Weights of a small GPT-style language model, trained from scratch on English Wikipedia.
Size: 9 layers, width 384, 2 heads of 128 (1 for keys and values), MLP 2048 SwiGLU, vocabulary 2048, 25.5M parameters.
Architecture: rotary positions, no biases in attention or MLP.
Training: a variant of Muon for these matrices, 888M tokens, 13555 steps.
Each number is 500 + 40 x the weight over its row's rms, rounded and kept within 0 to 999. Layers, rows and columns count from 0. Numbers have three digits each. The size before them is the row's rms in percent of the matrix's.

# gate: layer 3 MLP gate, 2048x384, rms 0.0818, rows 1757-1876, columns 288-319
# up: layer 3 MLP up, 2048x384, rms 0.0856, rows 1757-1876, columns 288-319
# down: layer 3 MLP down (transposed), 2048x384, rms 0.0342, rows 1757-1876, columns 288-319
gate1757 103:497533508448417504482507408456424525480479564485433465536595492543544561537493538451491520498433
up1757 107:493513561420523453482536453525486461550511585513501474515583496455520490606508510523518509467472
down1757 100:533491512498488554525507456514476485504383525546496526472517537543469550542428508424459495539481
gate1758 116:546480434489551396481438526477483481434480513486488477491489498525501401529523434452555447532406
up1758 112:474440448469533492586485575498586513465563474541428494472526515460507475503482487469535491490440
down1758 110:547482513495539529460474571508521426367515562519445415497461514559498461451517449481534466575438
gate1759 099:519498514514516444511547556542554590479589504519505510584420488449499440515566526481470504495527
up1759 106:481490535526568510461476484575483501529417507537503473475489484471462402450421549488509514541590
down1759 101:532523511494542516458445455421529499426472495504517484501604492484539514448458412522556539551461
gate1760 102:465413489510486548447505476526528563574592550481531497459485494460505503475500472438488512450467
up1760 097:517493503523477533506516491495463455519490468544548538501512508475508485527566515486502540535527
down1760 098:499488494553513476434557504477510537527544532459539555463486450525544485484531523487444463492500
gate1761 099:542598559531468443483487470491488501478493460423565483449448478515549490463523479530540529459460
up1761 109:510448486548493442460428493532491532558533510527509485499511498481554530491496497608486575451428
down1761 106:481478460512487531492546494535551507536512525525482506518512476584532478486497506500547500559496
gate1762 099:489476483492506564494449541544580565475483557527460508460463455436574446516537476511495565576490
up1762 102:507539487510482533453480385487473498554444541474516457434520450483527485505520500509544478518518
down1762 099:480476453526489485469390567492440503526541503538461506475493482501480498459502522506534511540530
gate1763 100:540559483451518462506411494535487481521442476518510503479499523525459499512552443472449458542508
up1763 100:500501508512422457460502477539443444475506535517470438481523470522514513478477518480514538492459
down1763 102:557446514548511467466539508488523541461506519498542564498465557579437547503478509556427532537465
gate1764 092:484478546551484474465509509458465458525516504457495494512483444548514466497471448466523561460461
up1764 096:497540551512580457593512521494472476516551465556493489506507462526513543518562562456572532558519
down1764 097:489479523492513563529521460440499471481455536465490518545517500482468492469469515529498485435538
gate1765 098:481485463498444512546489496509516472498512490461530536543476498524557488513525449532499485455489
up1765 094:572474564437391459516542467478516472547492516504520490437453586491459440415473513526426506468543
down1765 092:461498495497587472547471548526499556456500477410502525541512495495556465550537474553490510523472
gate1766 097:560483445467482498502484517461513427464564486539418536477467536489487543498464513504457444489475
up1766 106:516532430521478456517518479501585489489483445502515545502443487476553489456548541462555525532544
down1766 101:531471509435428476484494476531458534467451531525452479576495474565436442569522461504428561545554
gate1767 093:561487530498544497473512466550566522509458523568509535513490539452525474454536517520455523482516
up1767 096:541478546532503499467451397479500545527518554442588544555468484457551517517500505463547480473450
down1767 097:542541468511447497506502573489481538454529464556453454489451535402495500501507430486499517463631
gate1768 103:491457545461456510440474444463448479531478547566453446456455487437537438498490520464522409519493
up1768 099:555481539555503487534551540481555526515465464518579510536486486475479558503506530442467464482557
down1768 099:494486470463432511455437467499489484475482517534528436494567501518542401588501430497567479500466
gate1769 100:420471437438548478462544513566526480548488531483516522477561476592487539527454491469464535524509
up1769 105:528460461522507432523450533477538489523588472448559522476509458537563579474550545547526475465525
down1769 102:459521529477502541544546507488477514483528520514481469475440438535449398494536454509468504499464
gate1770 101:404454481450490511600446446542496512450506442536520476517566518521416488482444521444398501518441
up1770 098:525508505450521527453550457597487480486454537573553490480503493483465488523600452511489449481534
down1770 100:554571488481477463555467502487535498469496487545442482390495518514596473504428474562480454450486
gate1771 105:495473493491544496529563456535495538500444484565460510450416516443558527467456464498492501498483
up1771 106:494455447468530489525484602526485566522391446519486485491466519507484496496588458458505520510484
down1771 105:498485529492449534520448537423570560461502514445504463558485522527507542521532502501446512508456
gate1772 098:412585592509454439533511412556559569521442525479533510551521519495559471479544609524489545493513
up1772 097:450580478491550410401521494470486533515498466426469529497506541509495497441514507471524466451546
down1772 095:572401467564492544558495499514548476529469497490534469507525449489507514537498462498541462510503
gate1773 103:499474479548491558455460551518566464556471594574491523536466516390389460574475520499506450561504
up1773 103:427497469461557514504496511527478539521547516487444548624511547537528446510556488574418462461438
down1773 096:522501534461524514482557477540480490506581490565570540423477460532496493494449460484531506519485
gate1774 103:471497474626570468470526475439462481521479461505449553528539383438547453468459418466505492432459
up1774 094:547527450520467505550478481542559482476491493435439564606467462568464585508539505556506448487544
down1774 100:501456455529507474441472502438479532547518505532549500520543453432537493527497436427486552415447
gate1775 105:483532491496484522521469513581402583528541526537508474483461572549556496509500494530551385472524
up1775 101:443536476521510512540458533507602411486495435568508466423469491578445544508490486505414504552515
down1775 100:451471566493484446518460496505440468514506513514506397567490491528490402513450453523504532479469
gate1776 102:496523557533532423495480463505545553534550553503535522465453462505539480488427522473451479460484
up1776 102:487469480509465429551516571493455546508551486455437525400540602520509548500527541517500470520503
down1776 099:499567473464487479534548446445460553540471561513495548559496493531432465471494481455512530583443
gate1777 098:470524459520532580483477487478482546543500537491523452478467534592466422505523490431519552482436
up1777 094:535515517560513509511514477532476539519471588425511454491449441477482496532556458469512480585494
down1777 099:502471579488470438490488527535519519498529490540496508508506557635534455492470474478523565505546
gate1778 103:457521588470509532519494491500525462525444431497535455530521489522497441482563518488524461445471
up1778 103:538432509481544547496494464451548593564440512512524498512487511485521489574437460483550522519488
down1778 103:540455563585430581521569478501382512406513467560481479493485537438420534510482468508420516536467
gate1779 097:573544566511433488414498496503449574498472458508459483515520523504520471510537494477509499481491
up1779 099:468538497436485486483477526490507511481543517543466461471549462491543476501484515516490505478499
down1779 100:491467545534508541484484526487498602535518530480526402531487515485480488476553468435449441507497
gate1780 099:517488524472489530500480556497573496489501509370507423492490518524448521450520533469453493504494
up1780 097:440547584469512484525564543532463557529446448521518480513497459485600480547485500484514475557643
down1780 099:504521470468496479458541524456523452501484574538495489460509533539419481524445531505521556485403
gate1781 105:470508576501454501517558515566489520532536577543414433506491533465535477456508554432437521470509
up1781 103:486459506469508501507513522527492523556574467519499459453437570453433525522459465507536459523519
down1781 101:519478487518514453487538412428524538425394561498467563499572442443532517492563572386489533430529
gate1782 102:436565475475500466493498586516568538543443464508490488569453538500566466508549548545431526531499
up1782 105:494526487479444482434444453499546583480457479479552470518403519434565453526448525432500523498549
down1782 102:544548504532559447441500514495472433486512593568445542536509483565458538506512459453506501449460
gate1783 103:493510444583478459498469443554503512521554597446490476554455625476528466506462517528491480541513
up1783 101:482452480481538560513534491490565560576526519514502509450437506491561481548502560487466498552515
down1783 100:464506513491444471467543514475493449496507437547490491419502498537462441459562496487521552464497
gate1784 103:491466496539438525464568440526525495567553576455533497483598465427425483448452532514487570443532
up1784 104:569506508414535476500591517489488574479511467504466498480476524536489513535526497459554474481480
down1784 104:486495496467513475529477539540480455521442501404466499512523537517465531484455511493526513487473
gate1785 104:485449457492569549571526603540492499499521518506513500451466462473440490454566498548479494480553
up1785 095:507490510522544437447472473532460485458445516457506568568510537555424433513564498507498433496599
down1785 100:537554520472539514572547545525536430567585494474499448528455495481557568541494580539536437475489
gate1786 101:531483440521457535450639508454535514497496551535535578520461481533491499556453460514461465495485
up1786 115:537474535535481491529475528483444411540472563487453467517410465457410522522502540492580513489504
down1786 106:501539587513508520446540461494524535510596475494538529465571529539498487496558434492512502511523
gate1787 102:539547486533531488536515526504522537461513430555462526513515517429547518490495450566517543489465
up1787 098:457480531508512444530543478508499515461569503578499504459483523544542450577493517508413497453535
down1787 099:523473503479513512483478493526537450547446547463595447522479488469492462412482546484568500537491
gate1788 101:492453440521531478511375510499468503504492531496460514450505486501498480522500554450481485509476
up1788 106:511489416542455493507508471520574518455547498507449543491519459465441569503507478537442477443491
down1788 106:566517507495480497465487541467446464556508513449551489466537543520522446537525481519486480560547
gate1789 103:458522466457496503460472567406498496406590508549492505550466456607492502564490573559476455464512
up1789 106:548483521437493482519552539534504456523506543544453451474497529580503494539469552579423432487509
down1789 105:436492515487455569505430499494390462517483475517443572519460461467501520433573492456472465430444
gate1790 101:516558547443465515482462454483516538463552618482577491417533490466604443494429518494490480487506
up1790 101:487489502516584554579485554549489485391511516523522570463524483444514479556461553552484475559515
down1790 098:475461487531429470498498490467549476476536502532540486521492530469506506489543465437542571428474
gate1791 100:325424446567517531470519538493423465580494443497536475508460551457479533482530578510563525526507
up1791 101:409464516597534489487452536492458530507506500617568508548530421530552504480532513429456534486462
down1791 100:525561390522476526522478476504484463494532537397466471514507469433531507461480567564499466470507
gate1792 098:453540592497400446480507505443442502436473465500505485579375535485545500493464507447572412472480
up1792 099:607486478518548529537445456511509467524561529492482530531502496458437496465509486489537475495504
down1792 098:513522495511387448478540499500548460467451550554500484469476478590482483574561491499462513497498
gate1793 105:575501458453541521571488493414457525520489524512546539482513503486491474543565503461448526501465
up1793 105:483424514538534441393443505566515462452531550557496471494463489481490569523499519508588490463527
down1793 108:431451470466544518501502524523486515501540440491500534498565482472510503498495512479525489481469
gate1794 103:513492498468494458458489488518503610509478471529535422506480512527514462522497506501494430468535
up1794 105:484483445498448504540505540510535448521552455523486472524440429569499579571481513545534541486483
down1794 103:470462529524560494504463502570454524507465500542520511495523456551477518470562434447497496538525
gate1795 098:523471556504461558532501481455460526529483557484458557476524565487442489464523565525528466512503
up1795 107:496526497450518497520473492523490495520550513525482493411527556476495486469589554496493564453480
down1795 105:435436553472509488488518516502533490492529475539526503576542526548500484520499497440510528527549
gate1796 104:553524556427459493578538473515547454513489497541439502492483539436476439526493492439434453502507
up1796 108:533480448554561546564495526496557540484517561486487475432493618644521483471522473510592520497503
down1796 106:578435465461546485488520494498485528553478458478449466493442499478530523519477479477414481548471
gate1797 098:566478464537450594507478494548476545449472426521480421485618435531479480540479456546508521526437
up1797 095:485445424526475495555428494491498472530498517501451534530483458503505507548478435496472572544514
down1797 095:473520547495572439452459521482506568509485496530557501522493559469588504487504524437482434534523
gate1798 103:476469508529434488437505601504457585513544532502516527537477537476489468561511569525461511471548
up1798 100:481520561489460509551527526576466523434518509484501461475579512533529548418537474511482510499491
down1798 100:505399521477543520467529467502521486519512523503475525548524474464485421559488575558487522537453
gate1799 097:412423496534503544518539474561514368562449440565468506493507501512524554499516556517527517484570
up1799 099:482525504465507526553526489553518388461434443518415541510532491491528554470499428458516505451523
down1799 095:478469549491490581437512484519470608468541570484581499517447457496424453514556453546499456479474
gate1800 104:466583476581546536429523502456482538468478505432519503472522545487537556440440534493440479492474
up1800 103:573499450506517465575455477486495469501404468531583512421476509549532459571435488533488545484608
down1800 104:499532457611419470423523437510572478566515481480504507526552457501511448519459479459495462506448
gate1801 102:545524545523533476466488521523516563445544551422522498491485523517531467444469547517544535449528
up1801 099:494482494467427570487502537570517491545474496512478557523573451504455498491527491516520454607534
down1801 100:530447443518502444479509461500560537436531516467522534450507473447491438591571489538525499468566
gate1802 100:521484614476507528484492537487475530544517504560548487446494510494443453509504558479506540559536
up1802 096:499513559493565532481475551600494531495461502529497448457544489508476531508434488467519535518515
down1802 104:513494469530469649511514514501540547513545457575480445473499535530459553564497490448485443492446
gate1803 097:509453550528501560470467515477527494494498532450529555423528493589530516477580470500543519454522
up1803 095:521593488560560481559516485447441538479514554563479570471455556569543429553486558498513447472557
down1803 094:482489500445499502493446489540528426507482489544516476487538453435426510445568525455514450473503
gate1804 100:478509544486541499476581517450392546485482529448572464425539490442471512520474460465527578475457
up1804 100:502502514506472481470514452453464503517440476469490528486524470546582547486548475526544515497520
down1804 104:607509530464517514538597547433479466463491528394530402410542510477502552576507483549490501503490
gate1805 100:501598539547432524571467468498444567449512547536563492470561471521467481502470572434564466553575
up1805 097:546504446539447513500486528497540564516506494548572453526517454446525493538470487491492435505479
down1805 098:494472497582546498465531507524487432478554498476450496543450492549489474505521457574518458486412
gate1806 102:478418471486485412468496455496568534496564478427487444452534572480544527441527507537449487464468
up1806 109:506528507466539506489515455468494460475495530514457478479429507401463511446504573511470536525510
down1806 106:484464533409538475498586513504439472508471500464506551457460484450537537527501487524492436511500
gate1807 099:510511470442512577517463491559458499483456448523513458550505531453484523490460545558526513484439
up1807 100:513485493517464549493486501474483491443466525519480497428488466536481404550465432490516446491494
down1807 098:520516484505527429520554533541424583514490496540488520523475540476502529467420514505410518515530
gate1808 098:471536517527421449529459480453534570541565519442490568528504450532528416535477515511521502501545
up1808 096:476526491520447566449509448484480452536521465402472476493488585471456499484472468468573517478478
down1808 096:481468479448549517503470526480580547452575529498539533512616511559539506495481513512397497487445
gate1809 101:433513514472429491397500434506518569515475523445424475495407546434493503519515463539500463488502
up1809 098:586458574568494461436537573458470557633580484514495478499458538539567496496503445485510473549471
down1809 098:484518455536458481454436452497561535421521467462502555455481558588499492551451492537550443550538
gate1810 099:469588542557507531452548489540573450519508472583481465483516514486477507470495499456435403506630
up1810 100:448579525468505449523522474571477520564534506501532430547460476508553447553493522502516451478424
down1810 100:516482410502493550451473523381513592428497540410454536505490448466502519517464494559413551455527
gate1811 098:513588566491520451556492553505449466471500551466490495574461434498535495488507430439539609612500
up1811 099:468473501457376490472575486546518505527496479493497507522490572515496484471530473471487505544554
down1811 097:481496443557545470528426504555554489559517460482584567468494409510540536417539526503477545453502
gate1812 099:452562559506489474490516539449542512526562515408554498440602452465578462507502495494556506513597
up1812 098:506523507450526501511474538536458502427512490522405478525491537530552561424496488522514415466486
down1812 099:480483520513476501505461440471474481500568464448556547460534538473526501536494493530421590575495
gate1813 099:496528494474445476500459415533445549530489503465452451507502507602488494483467437504473525503521
up1813 098:456509453535462561585480522515502482523559516496498465483536507440531446543546520446586482452547
down1813 098:480481534482445521477549523504457494528423531516555545463493470505581546531493492458499470557506
gate1814 097:516473519543492517540498534494535491489499425421471550472543554484479546495508514494508449560461
up1814 097:563568520458570490492517502518458473532527560502499520486484451529508521463505504500565531492513
down1814 097:546475501516411517503493526453570470400501512514519477517516511475492497515439502531487438505499
gate1815 099:594510526485554488500481565521469509589473525451493442493490517493479555497464488575489498550450
up1815 101:395520476489496481459480492545492421538514519476520519471473520495494466484559497558501551496558
down1815 101:515530464521451491514473538587565490497482511538552624547588474416541519475486463526524489544506
gate1816 102:507506526431549387444486475512516474509523495440437527538588514467513499543529527563532476441500
up1816 102:432528522474533503442538514498477500453487502524532471501520506474479553481477469536550573553475
down1816 106:528430494574480560582442530497550536506467451464477541494404496372578559500470468493462552516507
gate1817 101:398503460515450465489459463538478554528546508528451476479561543518512496524553500532511506422547
up1817 105:469508487497511530486528457473513534526515509510550535501575470509507494510512539500548532496479
down1817 102:569536538528499554513574478505500458471500519436470540451425510513512616409452563511438479526547
gate1818 103:490562492495523507490448553515444507468473531521515413517526502558541574476479506495472487500597
up1818 107:500434553550513506570464534449425512463511524436503422499481526529461484558558464428578532576476
down1818 103:452513480510529468466498455589437538535506521532531559489535520514519464426443531483512493563478
gate1819 098:496512462527428475539494588570545476501456506455445503483530498445491529480498450506508505568445
up1819 092:499468543503540512475538483501589562482513564504436568473514505498541505535458459474476474448461
down1819 095:498484480533559488473498453523448489565515491479571450515460509473574495521581554467555523493540
gate1820 098:483487547476508495466505524502527636485501479511493501540446527513547541372415466482540470473499
up1820 096:396514468447375531491529547542497528485485485542514494480529497425513501623521558514458518403484
down1820 094:541481505496509442532502469407511538457487430457441512497468429523444489473505515460475414560481
gate1821 098:484520413512512474518420492528463499515525499529484520505497470515523498556498502489521600567583
up1821 106:502423538504512482554487542474486512509549517504564570460485446536503458529540545528466542454472
down1821 101:527423518593487495495482422539541464462460451531570484523444504500498534455567488522532548488580
gate1822 097:516453485539538460525492438531478514433512589550522515459527557477512517447509567492488495504468
up1822 095:436560534516538479480538480515491537535507502479454497590509493498442498471519455448478567492542
down1822 097:536488465521419504498507506481516500477472492532495488468484527500506451540457489532490421432463
gate1823 104:487627452474466485511502447562480498397532436474528561501546407546499470433517530470537535541511
up1823 103:480416429486442494558534472488515446456504528560487526495523506511479468423509499543551557517536
down1823 103:432497438490520458471505564470474550517538520493518462521480498418469489536519532556453487483547
gate1824 099:462491476533543494473532488435515537488467580471548494505491441430507485462507518450550602546502
up1824 100:384462510468465524506513446498484451485417627551516513508496475500509463503523505369487605528507
down1824 100:499531495487425435483481544552500576484583506430407494545505557530522480527479498625497381549535
gate1825 097:485536460510520559499516461493506494484568510522514509513500506547492533494528453568450525487453
up1825 094:550538529515554444486457533505535544526451466471523432464540506498496425456529437419579486489471
down1825 097:447523422560482531477507481498498520482558524526488490470429492455522532509541518566432483509494
gate1826 100:547444464526513447570524454482470461544483565409529435506451562512477508477511456425528489516510
up1826 096:474487509424490458534495460478568500511529531438508522567520540472381477448461487513423600537495
down1826 096:462458462585529601507507531458486442471484486568551489514469509577502561533446524505523505499443
gate1827 096:486517514498387505515483436508470536456515535491481547505485432520489481501520506449527511470513
up1827 095:525523500435545523439534536571566498436505505503462510448552503498452553527467462485482532520503
down1827 095:557505549594443433464537477519413479542497506589542544515404499516532427486517516486549467471477
gate1828 101:505483478477418498506440478491560549455444443534463519511529477546448533585550491459522439490451
up1828 103:516546464499484450474457557593503447538542471453474514536505484516517482478520479485457498484534
down1828 105:510521472541490579560460459495508483456460524593443544501469549505469489439490459455492480549464
gate1829 102:517513519493490449523445466520561485496534479542436463477513500484384563436445481448502543513574
up1829 100:485500543499426501547467509484459471530457477555506542481516546535525480485474560496610496502550
down1829 103:486500573514521505434466461520520480425517520491468404490415417503552517533527491518430538443509
gate1830 092:437514464486465500446505487508436604506567459529593571505614518487537478512512458531525405552605
up1830 096:431501498500492488552440516550547471481502513482464484502539428527525542529561449517502521447507
down1830 093:500502520485482514453576441492473544513523433458520516485478537462441465457495543510491513539527
gate1831 103:505429551473525574477496518450466471435486537465520570507577507580490539523517492472516506561519
up1831 102:552505468500437517552473453561514565512472448501467489488449592515420558467449549489566452440467
down1831 104:503526490531500445483492438461531416495476538550456459533553466521547504522521553498447503511630
gate1832 099:519470448487536491491550527483531474537511454480471491494467486531510443457449446468531445433454
up1832 102:506476466512483553445500571480533550526483496449520516450488443512468542499473396482510513499566
down1832 100:516509457508476480500557493532487526482481509509566485529468519505525504446464480522458547533534
gate1833 104:440493523475452493496493506455460497449509482459429463553523466490526576555481506509502527486562
up1833 105:478558535545499441597530494554529544464509511532512463515470538474543530393513503475501481556488
down1833 104:509501438549508576428492567435503489583472504532512502595510481518530462506481507500503507548477
gate1834 098:448622542504476517540431555547509556601458539508514476526529417500536464565584485517442470521476
up1834 100:519483508499505483516505497559466536543462474521535577474593502504474485456585441443464501503506
down1834 101:523557522487466590470502475507531485520517553442454413474475513518492538524498577468584520530477
gate1835 099:436477447494595534469535506437534496506480525468409547482585531511503452475473452514517545543492
up1835 092:482498472531444471519424483545523551575557506500435531457530451482572450427462456524489433468461
down1835 094:514458506513507528458552536484508461460486485448440474520574545466504479555478477525550533493554
gate1836 095:509494457487486466465578485486490485448495545539457454529506464519483509431435567526520545575388
up1836 106:516506417559498400487499516494524505541518446565458468508545505489535469437460489498550421533488
down1836 104:498518539460508538551575549511480497506486500441535452521511487520536478493585506537490469552545
gate1837 100:480563446423452443475539458469523515489495546504490470530530463493545526527497519467469584535465
up1837 098:462570508484533536515463450548537505455491460473482495532519484495546507505532506430531468536500
down1837 097:483438512540441535512452483490447522517388487526516470431408500590446484486498416560469458546507
gate1838 107:484476471525512521528434519499443504636502525531496508584514571473519487563475500520557450514500
up1838 100:548443472495472477465423478466508497481502496545525421514518528480501445446495494455456550447433
down1838 103:440550513489530570536518492499518442520481503495572541477511508585481555497488483494471466560523
gate1839 101:457450484481552519564461533510482469553561526522432507528479504463550525468552529554524511563472
up1839 097:504503485469551452561485471530394488547495459533512496487479488494540519476434556455513472489520
down1839 098:490516526594443552529518497520575492495560566518508540525502450505561537486504532566453530464440
gate1840 097:490467508511468547461514508491464511480525445455545501518384483498564525576465499506483502471579
up1840 098:502540483478437536476487503503542590547541459485506519509548457490443512537467554518511462580568
down1840 099:460492539443451472553535542536499488517548454534432512543476524532504491469540487451449541452425
gate1841 101:466545491536495540509487520518489479465558513584466471509512516529523563488423466513551594509512
up1841 100:500496500513488511500511477535477470494608531496442598554515483412551512458498412533507525517528
down1841 098:530501531512489532508521534451538533515473497498584388452472494562515461535468527500533459528471
gate1842 097:528452458394484500519501475482451568550534571523411563453466508504485533450518503522533432513515
up1842 098:527447453506569444492459533513510511542536569481448528498527493530429438481463490455482465487451
down1842 096:473506572530556602461443478528554423518567485492535495462535497479516474524585563453502485596464
gate1843 098:499469568470570463466512412558496526552522551562487473506508442492550476581490530485589469529525
up1843 100:516481516461467402493504515521554449539509483478483444560476560581545508459486534534454471541565
down1843 097:480574574495499547548413485470491549455554528548484438461469467439444504567499483481521521444493
gate1844 100:511484463522536530484431555413486499539498476487538537514471480517431480564544488442540542521479
up1844 099:440482521485476474529484502509540508449510538433489492456563486516453536521449500517524499472430
down1844 101:543472441562506546490471487487464511551518506475472514533461495535512449481537470532505583497537
gate1845 100:489509507518502565512569429533477487540443550606485505495490500465465501522487455405507520518525
up1845 099:493549523461516480458517469537498498539547517561540545553494425494586465548494490486457421445527
down1845 100:541523521553475478583498487499449506405544501490512535440545523520479498482492578524487556487452
gate1846 105:460501480502473407561487503538475501542428511556510481491603451536510503551612488477521511524528
up1846 096:495518472540518482482399510488488494506515500587505458549473553440471508464490438491465468513508
down1846 100:496443472500453565519526400528512471543527444404488542453506558473517424566532555460557524516508
gate1847 098:541475454479484519518476469477438547496417502536461470487447457412607488579471540506441494528504
up1847 091:554406470510496470547458505457494562474470488542384518498468567410486536547567529489450473499508
down1847 100:474526481550491451433514546523547501502518565517512540455481503497458420473521534526501514478503
gate1848 094:483495507548501478479447534525530449493501477484555507509552464551488480535500488430523489435553
up1848 111:497479516453436473520486537490510499477449549467467472547484497581449495456498458455555465476573
down1848 107:551453424564426479548450464418510524451455555449467500544497504527494451545495471568452487509498
gate1849 101:473495493525441532483556531484453507453506512465488481476500469450506430483495456493524526553523
up1849 096:509510501451524494465518469528570539453453479457534521540446450579506485457486472490504574475523
down1849 100:479464462515427452529515551496513457493520454550526427500497490404497484543391592519553531524501
gate1850 099:518491579525436453430526463430481586518523496490432479513567458599518498521506435523481488519496
up1850 100:536544479430506511499453430534475543490467446538560495485452521530492537506486455518524508478568
down1850 100:551545505536526506519443567509466480520524464470486546467533560531581504488437623467521506514489
gate1851 101:496518476545548464462443461474486499501468490472563502498530467482427497501578533533490518445445
up1851 103:566452532545439511498492460498564427508432462528474490538485520504515499529525508544551450494536
down1851 099:414537438527526457482516480470443610453541501534520469517459512446506449478437552531399566470492
gate1852 098:478471579486472487572557522514501503496459473524454440487538397494511473507526496488501466548516
up1852 098:460514558558558468489533583494494524469522590493474518460486465458549528557492445530508473545456
down1852 102:514544483533466483462479494537437463481534526584527498494502515486445527528465515533545579478533
gate1853 095:535483504464520582443462499518489559530473485486502497523502434473604484491501524553449443511544
up1853 100:564472494471511487419553531514582437525494500541575552466577463455464508482504455477527545503519
down1853 095:470477507528499584517496467529458502516519510495416511509462520522542561545510522545521508549513
gate1854 105:496481479500530491571451508608508477521533541565473519509464492543476447501474456490495467511554
up1854 100:515493474511591442469545518538547556484504543535480440499558496390483479510505501468573525423500
down1854 098:488478487500496552496470454507499471482445413442496494538506576481538555489523535500475490536454
gate1855 098:574487530552536511519575511568547550502486497428530478438474438516525502547471500497473545483475
up1855 103:537556518455496557441456462430515481496422455458527465432458494468474543528508607476461569465535
down1855 103:550485549542500467437536557547496481519554523475463505523573480539490467533490473554532405530457
gate1856 104:506528434498458552453562540488536552506503434550526495528451526562544563446398456406547508438534
up1856 094:507497432562484497461503503514533471585500477511502517533408447501511496513469519457549569533452
down1856 099:486476512451461504482459512534454443402521445494458540498499535551477464507513468587425384491550
gate1857 098:498521506559483602453504478503496522426522489502447501448475486444514452489537507504512500525482
up1857 103:458550542484518490435443502472511478406505494476516515483477488554480517505594499504509560438508
down1857 100:508526523611522490473515443553489485499545491501454497452565475450498509482464437564531539442546
gate1858 096:485525474499579493540477504543441474453499523524420511546495527437529510491432500538531531552427
up1858 098:493495488436515536498445452478507543510483466494522505553564484482474529506529488466509441482491
down1858 096:517500424494589547519468580537533490507461541523512525479538559559544480506510493574545571577560
gate1859 102:431516503468546519559505468537494450493458498513563532489518511440522520542514508490565409510538
up1859 102:508522493491478461457491426463500512515451584481463435493439542466509539490488563435491494500477
down1859 101:496468476453512520506434476463498570538521516428491481452461536530507467476496538563461564527472
gate1860 098:507492464477458498531503517513514490525462472463452409510499458465464582533482501514529491435534
up1860 101:520530463510510502506509489519521516519460470561539467526484550547480450530570600511510505510460
down1860 101:480507484488540507553544578571532515464472490543464471503528488483452547489540449545532462552455
gate1861 098:509547416495480511399510522503503482553588502481531509486527514551547487497515473554515516496438
up1861 106:501502511462462449513540542499456511519438567463474502500535551466447503434573520542467510547547
down1861 107:542511530457504498540493566504481510515524448517515523503510541517516492459465510526479552543461
gate1862 103:509540475518533463464468530475519517502588496533566481510430488569487520540544523502547471514527
up1862 103:529514513471455426509465521540521498442454473548473551480519544501480496569489537478523527508469
down1862 104:510502497520468550483564503507502506459550497530507527460469506449521492542486417451532425442483
gate1863 101:517466505525488447541577486514519483478503479569459551476460492596456485517503483470515518502494
up1863 100:492552549520417587460473496589633499531451460432524559496486499466552479466480488481515461580477
down1863 098:534466500489543463533493491482390482421507532575453482480462496528438494532512495495455510444532
gate1864 104:540514497453514435380549487476486506516423431382460426487446459490498517512533468531499486484566
up1864 104:514555454481460467489542550487436536499441450453487469535558426479519452502489503508484469533487
down1864 105:535566532432518511508584490520546481545510488531538457462560557491483533505530503506495562537539
gate1865 103:461522570551457476514449485508448539539494440518492420524494494484514448505525523453426553423591
up1865 110:561500458477534422477576480456545531533532601553536508483619530530500530549426523521464472503537
down1865 105:440473560542572497471505542552458486518482448491551505448468508431496517463511556552551485448524
gate1866 100:550504475494541494546497495561426442501582498529531527467504596521522436527504482507513526514455
up1866 102:431483485462528498488469498491403489560509513472583535491574493562486451554519476535432518517480
down1866 099:525508473523505480458471508525560485459467565492488507433435544507522507485500480469558498457475
gate1867 101:517544500493474536565484482523465558551491474535543470479521508521503489532564587474500546595506
up1867 099:512531506479523508530534496553519430579477512480498568522510508517475540535558584529485487518499
down1867 097:478437469535444495438460460519519518478539467525472467493484476471569429417445409531455487508451
gate1868 100:500544482528555592471490483476500484491496481452459507494496502449484536539520451557485502514511
up1868 099:538458466534428495487489593430495570516544518597521488457498556464499506551504557522515525502458
down1868 099:493497487473586533495508408507523486505400458503497533456529536565520472438495479460498428564479
gate1869 103:547502489513475455489512477515478579482500488500513474499536521528476510569470471483526430479481
up1869 100:519495544482566566527473454449490565577476467429520466503472461526472549553467418485523398491458
down1869 100:469526474498436537453503538556421509474464458513533496533467466460543450413475606556482507496473
gate1870 099:502503531524520439407526408554497513453496464584523507528548540538496551473447479561465436466505
up1870 097:484516487524477521498529537475542523514539443578546570490487561562574547516391530504371532434578
down1870 099:538447481455601495482495504495488505445395545426451478516499510480493431519571490495528402586479
gate1871 102:510507521482444457533509464531476534604551474423446537532529550524482485413606521510509491533477
up1871 102:491515490559463489413488495531498466513484552534506523520497471498491482500491494520420401481388
down1871 107:432486429474479481535489518474459550552494620482479447531535620455509596525531454538496512574573
gate1872 097:473483505500537546520542594526446492443527541461532541505507441472570510542553517479439510492530
up1872 097:513500453605498529475573496520528546473519485532509528464538548515524496544481518603566480532498
down1872 099:518498584548477534553568511503548483474537487521489497484567444504464452519486527484524478476545
gate1873 099:409529528511514469503546408539576465453489484466497502458519525569500483488478448519508556523532
up1873 098:462475524430492461482529471501471578481465473544534502483438530509507462460492535511481487502575
down1873 100:468426413470516507434498587519502510478484527481486552539544536480549509514447518543521442507522
gate1874 105:566449456485521495529472526550499504525479493522456404496500460440433493494482468505425476466556
up1874 096:551520467464448430449482485471504482566508496495537543537461399459491523492540416489530526592490
down1874 096:500468548469540552463479540546474540478514464541413427550472471533511502515536517499479446487553
gate1875 102:569474474498422519558521466451551563466486485488515514491502524478489466539540514556448562524418
up1875 099:495548495399526409529487524571502481487508538540562503518452448503471469513471519469527464471528
down1875 106:429507498487471520520500521461488528478549532587548561476472522451560461497451593472525452491520
gate1876 096:447510515553514574466526467486474539522499479507371470499501518485487563546498478526547514513474
up1876 098:510441442529514411527535510539508461492514464498442504476496424507472466495506519448478500532491
down1876 098:489516538581523575436478499498455440501536470506433527446516509416494499543505457494544539505549